From a checkpoint of a small transformer trained on Wikipedia: no biases in attention or MLP.
Each number is 128 + 32 x the weight over its row's rms, rounded and kept within 0 to 255. Layers, rows and columns count from 0. Numbers have three digits each. The size before them is the row's rms in percent of the matrix's.

# k: layer 12 attention key, 128x128, rms 0.166, rows 24-38, columns 0-63
# q: layer 12 attention query, 128x128, rms 0.154, rows 25-38, columns 0-63
# v: layer 12 attention value, 128x128, rms 0.209, rows 0-31, columns 0-63
# o: layer 12 attention output (transposed), 128x128, rms 0.184, rows 0-31, columns 0-63
k24 108:133107151093112111128137094164178109136171032087145170131158172106117161082134103115080160126123122136126115129154135079122106127114105137120124091157109134109112170063084136144148132128203174
q25 113:161123173135137151186154118122155125129120138087102134151149116149135106091155104151121123104169189188077153104114133126142109130150137129110180121091221109154093186040112158184099181124103162
k25 121:188094121153165149208105166175124149094126103139133158157134104130107161097106157145071095148164121187067129117125111114183080130174093169115185139127113088144104156088137181135102129125120096
q26 130:078075152123152133163127169094193145122125109134100106051131096152117101138146127161130172108140146173137157127153110137117113130060156080158108151126110203157140195151134138177191132138090159
k26 124:086069099180099140096096184019140150147156094152132146140124112127129082144106160145092171118085065149088129145184129089068112098149094119081143142117133142117093103168131121182170099121130084
q27 110:152173146103185113099154104161166137133101134148124135112114081174075105125149131127193136124174151097129138093094085153129091129077106119165098162135197117154109182093112103098118146118155108
k27 109:120109092138131153155140176124197123118095140157067140170165102137131165147159173145170166104164118111093162174127133134140083137085109194132126165075115130142112079077131112081118083145069159
q28 108:167083128147104142105160160151146138123117117136085129102081132092177177118169149073107158130162142141140143150092084159133152102101123133193130066145137115117127178107094116087105159127182170
k28 122:131098112164070069089110171150148181100060095125091122155088118081108180180210118106058137094112156143169168152086139162109139094109140107147135142074132116161146103121125080140071128141069139
q29 126:131083142087135112101167142151063196122116147067133122208106129122096137106119132159123162104104098130119171135134156096118100104153084140160092132107076160154209127107086171113087114157094113
k29 128:159049097138115111146153154139119149111120107133123149188123063120172147101140067122136115141147134110139133086099119030151092158150101170139116112089157121116169136203151135091105153160128153
q30 112:102108118135131119105113155119170163083136077122191127135168110115164154149147083166194129133121112130159135161149088095088136134139134157117157118151089114104084100152126096045059126088091143
k30 114:127166194093175129131132136156192096106127133133142170144112125110124124125162140141141169107168098142110128142117119079177115189147112150165195114088120151148187128185108124149128166129100120
q31 126:074106164158173107139099155151123111173167120115141113083107201111183125153140079134129126154148086115127083084128175065133144052171105165130151131119114126152116072109135061126151050157138097
k31 120:135110170227142092144143163105131123136167071128146151091103151133201130102145110072097107159142119059147183167121150077158135077147116180141148162130092129140127089153121095100173108117113151
v0 095:140186163163127136108155113104122074154073086117064103135138126138107098172167141077141165200127072140098120095118080119183113139126091141120137174169136164069114135124114102092088109119144160
o0 099:144134114132134140145095123188139145100181115080189147153110158153140089130061198113129116086143096086096130127144146115097121125171153177090158148111122191165166186147108151174106090178138067
v1 088:107063124134168101113108136111146066083127162079123077136083129127105139091181108126112169081142053059131074135131131128142151143160041172102160126140165112178154099132132040151109107139123112
o1 104:142175143145119126121098135113165159104163102120122127092169199164133123110081121110125080101163184179120095120125111096107152141080156108163074145127112119157061107125142207158147148167156135
v2 086:134140159187127139143097148126033114058158145155172151114162147126094083047159116093131139126099183150129162138171131152124149083068103083148108111171151180195155151149138172147112137143163070
o2 089:147136108106140111114113144171133092125095114110119138157134127113138118168125157169134143154157105120131144117131137032139133155150065179162100138163211118136080056124139135076159086131187175
v3 096:161142185102108116075090107127147144182162048070142068114119143108121158156168076133119097090132144145093092135117192100165093126139124079147106124104115125093070161183124069109121164113132175
o3 103:113058116056114116105140150108135125102127124134117127104127141101142113115188146178171155095130155152154139083136073167129140135101114136151163190127112154172193183047137167103141183140130072
v4 097:149115043123135089120139128082080151105103172084052138143132112140180117161143077121210093169161135148132112092136078117147116074143182143103088156171066114063129084102181165096094174096132085
o4 098:152166110108130147135121097158134099196119116125123107131051117130096124138161132107101145090150131132100113117131137137153096129192169122086149128103092142164130168172135052157120113118121170
v5 076:101152121142108131145177140079134179174100077131096115175138085133135133105125162138132142088190142123133102147116127134177134122132140100084089128121149145052177105126084194091117096177108093
o5 079:142234173128099149093090057133145150141134147121113090150141153073205067110144118142132125117115129070156113198129148135148139140150240130122161170170164083139102110150106107125099152114157098
v6 086:139097162166149167126145148105097120146173146189210191062111130086133107107124156094174105064133151145142104142130187160209165129152129152116094109125098129156135092113201150139103084148120121
o6 088:103142136066060164137182124158109082133084123136080117217114134169158198078155114124097148181138182139085122117114103128101078159069126120137131100177130116136153120114077150119121189128116139
v7 098:173140185108102153188103179157128137133127117207209090148085163132100103136119120121117172129135125178129125158135131120135020170133115139161140131050129103129179134166126121178158097089130099
o7 100:124164108145093085105144142150101170146123095091176107144134145111146123070121106081111077169110076130184152134163115131123163155071075169111110115166150151093148137125150102163138103176137134
v8 088:040115066120129129137121094154153144128168123113113116070156176050121106131141139133119109149077135174084100103122208124109081128150106142153134111138092049174132075087173125105157138108060068
o8 095:167092206097070155105120135151176176184151119076090141158085121138086152103081149137111110104212117195136163172161088124191121137134146133142137068145158155125124150059150140116102174140137139
v9 086:142122156146104165109087113139144162084161129111155155103086088177120106177116122085148163085149158160115136111150159092117164153127136151194107187089092149140150148122130136181202122097179066
o9 091:104125097097120133120146157124066214090095123115146105144117107031155151107154095151136118110130110159146083187115120124120158160112113119075127065131140104098138120168172118044048133140133175
v10 085:112073092106073157136142165132137129147164135129106156105139121107120205125115116148144091069204058075102111115152104101167124147190148165167133118132096138180133096127160094125145087166155105
o10 091:125163108204097146064181140171161180091079141122113107118068157149164124109142098138041123092165179201107101167079177157110114170088165080125162117099143122157097117171093126149112156084152114
v11 094:078131119136097113089127089119068122098098141136135131115168165095123160160100109141163101078104116172156127130103124070125166076164105113178106136054116131128035152141173079095153142134184108
o11 099:148058184174167132128137146116124139075108095095131163112117048153130125178168168149143143101151140100077152143107117171134178125095114112098161125101130191125126066144116155109066193148113168
v12 083:088110132061137125140128120080144089134158147126198064142096050105148146144116108113081142152086120122145187158119085156086119121115115132209146084176106097103170098158092148165159122116097092
o12 095:151148161142116136102110091136109098152095132116127166138200135108091131078123110148144147136149143081082125139118147174172119082100124151110115151168175105119137110157089151131155090147158167
v13 084:136139088115096115118114119159142166084073131167119088183108105167101121121132138147144079149177169095134138110084088137156176093155194071053085152132153126150082170094154096164111100135089154
o13 092:133166123053198200081153123109100007152196104137131090077123093144142175147124135141115153090127099111165112145221160144108118191142114124115134145134074156169091116184114112139135148105114145
v14 078:148163109111180151103092166150133197139120095134146112144092147100125075125134171148115124090148115104146142127170156153156137071191156116103139113116188125100092119087095140130119149174123126
o14 091:112128113126124139124089115111118093118129147115058139122097097160121186160049074175098089188093164168135091162065097143116127143114081172148160160126103124203065129121126130130113139145121089
v15 084:148061153183177110141173132098090105114142127124126119118122102148114091108111077149169114129095157149127125144154113151057136133100169082117147094158143191144130077098156162125087091157076108
o15 091:106094118097117117129114110089116116167127140145154127162145115133128126123143156086101108128108097114083081107148109087127093132170104202089062172118149121188151110166169135107110127152180150
v16 086:154156098106084121147017119146130139105110142167133124146145094117088127177111096154111136132124130087110145124081125159149118146173134131087169111113089115166165117106119137153132158119134128
o16 088:137125171137142139148134120141092097141181126118146123125184195140126111083202093148129138161133143145154127140197137145141153192105152163153162128142124103121130162114097141109171082180118099
v17 078:122134146126156111100121077151126105100204138073117086060147141071170130145153121150062067125139122087160114191115078220097088118116112097080169102181148195105076146130128159134152171119142145
o17 090:170192072125131148133149145135159110131096130117113161174147077177087123158110156139196139156093145139114138105117134145102125169157141170235065134073144124142163104077085109079127127148136094
v18 079:070136150122126113064130152111209092146107067133130022125097118143169057133175135100123123175162106113142149185145093148107078091111119164150127136080158140146125145101115083089134149109078161
o18 096:174104083165098137104146169122082103110169149125131143142161094128087109129074161156091096137082155141067152070188079144132140157145124123118088169127183124107116167062145155105105175142166128
v19 082:154211174127152180156118174117095126114123133137128049088129130140092106108135171109116123186152188193127133159193172141152087075140109100138143140117135145117161148180106104125183143077100120
o19 092:116088061094066148152129166168141099175103114113140098123104113142148121103090098104070163137121082053105069099127100136116167169105136185173055154131132124099181115111142072129168088124121110
v20 082:104111138116176148145140130141133124083128116139124169120159115120154157095148110106167111192156147121091112080094190160179124208161141143163091153160106116138180117204052201103171135102222148
o20 085:101192137117098147110125169109152097117133138200201209123135203102104131130176130112095102101158121124117153152121110144157109134092116149120120144137180198098092149135155076155123145130097140
v21 076:105114114117220063112118104190161084132069168149135144119107146144145151109118139116118090139137122114131119135092160184166137166096150103135044139127082121153124155142107157131109140125167096
o21 086:114186109119107142155115167046093129133156130158070177085120105060137136084165063179120152091130108152123165139083118129126190125076116096113086146142129125127127133129129149120168146088087169
v22 105:075097134154162162095122124172137087169053105125115145098111095194133120190091105137123135129186134142160139105126128086103124146112193140125141201127078150104181088149067135131134112120142142
o22 109:094107094124125156159062137099147124083154081119143147142168199081092150091168141109132119137090096130044112129117157105173190143145117142051184094139104191170143170152119123088121137090057100
v23 102:144146114167157165132086105131073075129147112133183192125147163140117148131128145089135120076084211132089079163156172103179125114124107140173126134127083225133125155112201092121164151150155118
o23 105:153085218053131125111154149153099155102061111107129068131150140060165097109113161093138160106165095147131144093119065105127131127121087090140134076156152132124182126126104143118110155060130141
v24 084:128154107157071147070186157153146139149097188127129112159130121106131168118151093099126103177114131112080154168140140065150132114197116136143052080127147170149079176135153136105095121137117102
o24 096:138144045154162091155066134138127108137155076086135120089106082106074132137100120143113122051135148163148100100142138154133148092070170116141181108134123153134121139094114143149142106108109151
v25 094:106130108145088094109178122130136117161150053142109143168125097131185106139119069109178156189191115121130117139115134112185102117077117151124106162226111151101147102153088103141094101117146113
o25 096:173142070141124172095079108136129172119062171144127134109113120094126097133170181121151149097124118123106112141113115122123155139144122115023095082105082098173128182129116162152108108162157112
v26 079:142119153152111118147147079104182146117111154187142146089116169107098126128133147144131120091107142196106105096085123242158083112071119166160151094135085139206069151118121198137097134070198095
o26 096:116092137083132128151088118146100149140177118111155137145096154187122129103117103142098072185107113130169115072055159055162111082183102089167120149135144113068185121122083168173086084183126133
v27 089:105074113169140152162176075082170144093089142097093160099171099063079120179117146161129152090154115086141131125163125149132175084142163119115132070080115118093130111150132095129069147115194087
o27 093:128109159125112133152069084096133156152115114158181146174098142151188147148099149178132059135158125114084155120086147148177104130159154171170128169120110159113099124096151104133197171169166145
v28 080:139131104160157128131148086182142148114127143073117097144194151095163037096127174176165126177143137156117139091120125122168091123119127119135072145122151161120164123199137144107175159126070102
o28 091:103187166092086132141100131087132113161086092152149117080143077137119058161104148148135131161103109101165098111149095100145181100128074140153178148150173131134088122092132098144143157113168159
v29 089:141141125131163177163103215136136116121163126170150173124143136088124144070189154077143114168117135098102138082132134147169150118185121072092154121090127190111163086084119133114096079118085145
o29 099:147173163100157116200130130168110104106124143170104135141132154130170196134090162144146108087133118167142140129104093129198086157160106154148134107169185130136124161121149142186153113064131142
v30 085:080094152166073150118156119117157166149133146197126125161071140122147197119103094143128135136104147130087151144105111086114118158048092185116202182165137073137194075156075157188142171134135156
o30 092:119155142174118159166120134085084180147103179122196148156194161079101094104172116135100119095129129096127191122089227132118138054100145100132090126164135090148103149154105134138091103130140131
v31 080:164144137143081117103141177076134115091158132181104075150096065152115155170165095105136179116141087104123143111130112164069150055160131108069098143099135119094174053104091088113200117151183184
o31 084:169095079157132116119130132099136125068174161144130152167172120141123131147157107156129066143159200120104165167106133145133137170149157107159154095132120109140134130202082107140090107132100108
q32 099:147048084136141099159125144158125132146150111114111114106107186104154129181152157156125126143109178147098145187093093114099168079133149125097201144085082092095127128124138186130155066158134106
k32 069:097164177147120159167160137083162070142129149131096148117154156165123165138173157155184104115161170064130084162158107197093142155117126081095138146151121158172180093170148128087142141088101093
q33 098:119097127066138105082164150195118148145136097183137131131221124134168138122087068094096189138131094181174132066052101011156157115134106133109144126105127099146092144063098113154164066134147093
k33 088:085117114140076091171113112112108123157099106149078146122116162126179157122134152123102157105098197084173161129133070127118096124128099091139141171135103082077140140119111179091120073099137152
q34 083:125107089098130059137081142175074123148126106146120182121136156109193161151135112163133195136073135127157163158114116077139173131155102129126168143102078116095111154117131180145124054124141093
k34 067:123141174178097187177125109144158091166105114101110105127187103146111143143205158120163106136174143071126082127130132136171140124151173113114168136180114142131151081173176140106121135104107170
q35 091:088131112076123099097132147172098143162132138206158132141180123132154065114123097117108188114172094134140130035089095011190102121164120154135130134074136108143100132078114105139175111148134100
k35 081:102148124120085093163114111100142110147118109180111154140133173151192147109120131136121128074082193071199187104165094130111103125172079130143135160117078080115143151139140163086136087139144129
q36 064:111109186141139127093177140124188116144145135137108095142202127170150064115111146112148124151173132218082109086150096119103131128132085180099105109173166155172144112069143066136132166147108124
k36 078:155087157144141144089159131164079158125094126146107122112090088048128145103134111084096175109061114159149139047072132073084116139168136114129152113159067044142121172149077177188136155101144106
q37 093:143178125161123179116090122073183119091102132145101157179077094161073116108113133139124110101109119084115105138130170127160154205113127170119081100188160122112139131120169111127078209081100158
k37 076:099147184099136134126135112107138139126174108102075109153088146148111117049129103065121099112154112189099131083158130166180067160140122118134084115131066151151079149136175058151132156192133160
q38 093:115135119128098104155101118169057136154094093093151139117061094069113111142121139129090141119100129095151180124165135124154097090200068088129100134161071148115113125100094132092110120155152137
k38 098:087148144139135144175170100107143094127129124096077101137181163125060192123167117152162093128145155119076122098096124137121122143130101121126190179127140164089107131160153089105118156132158149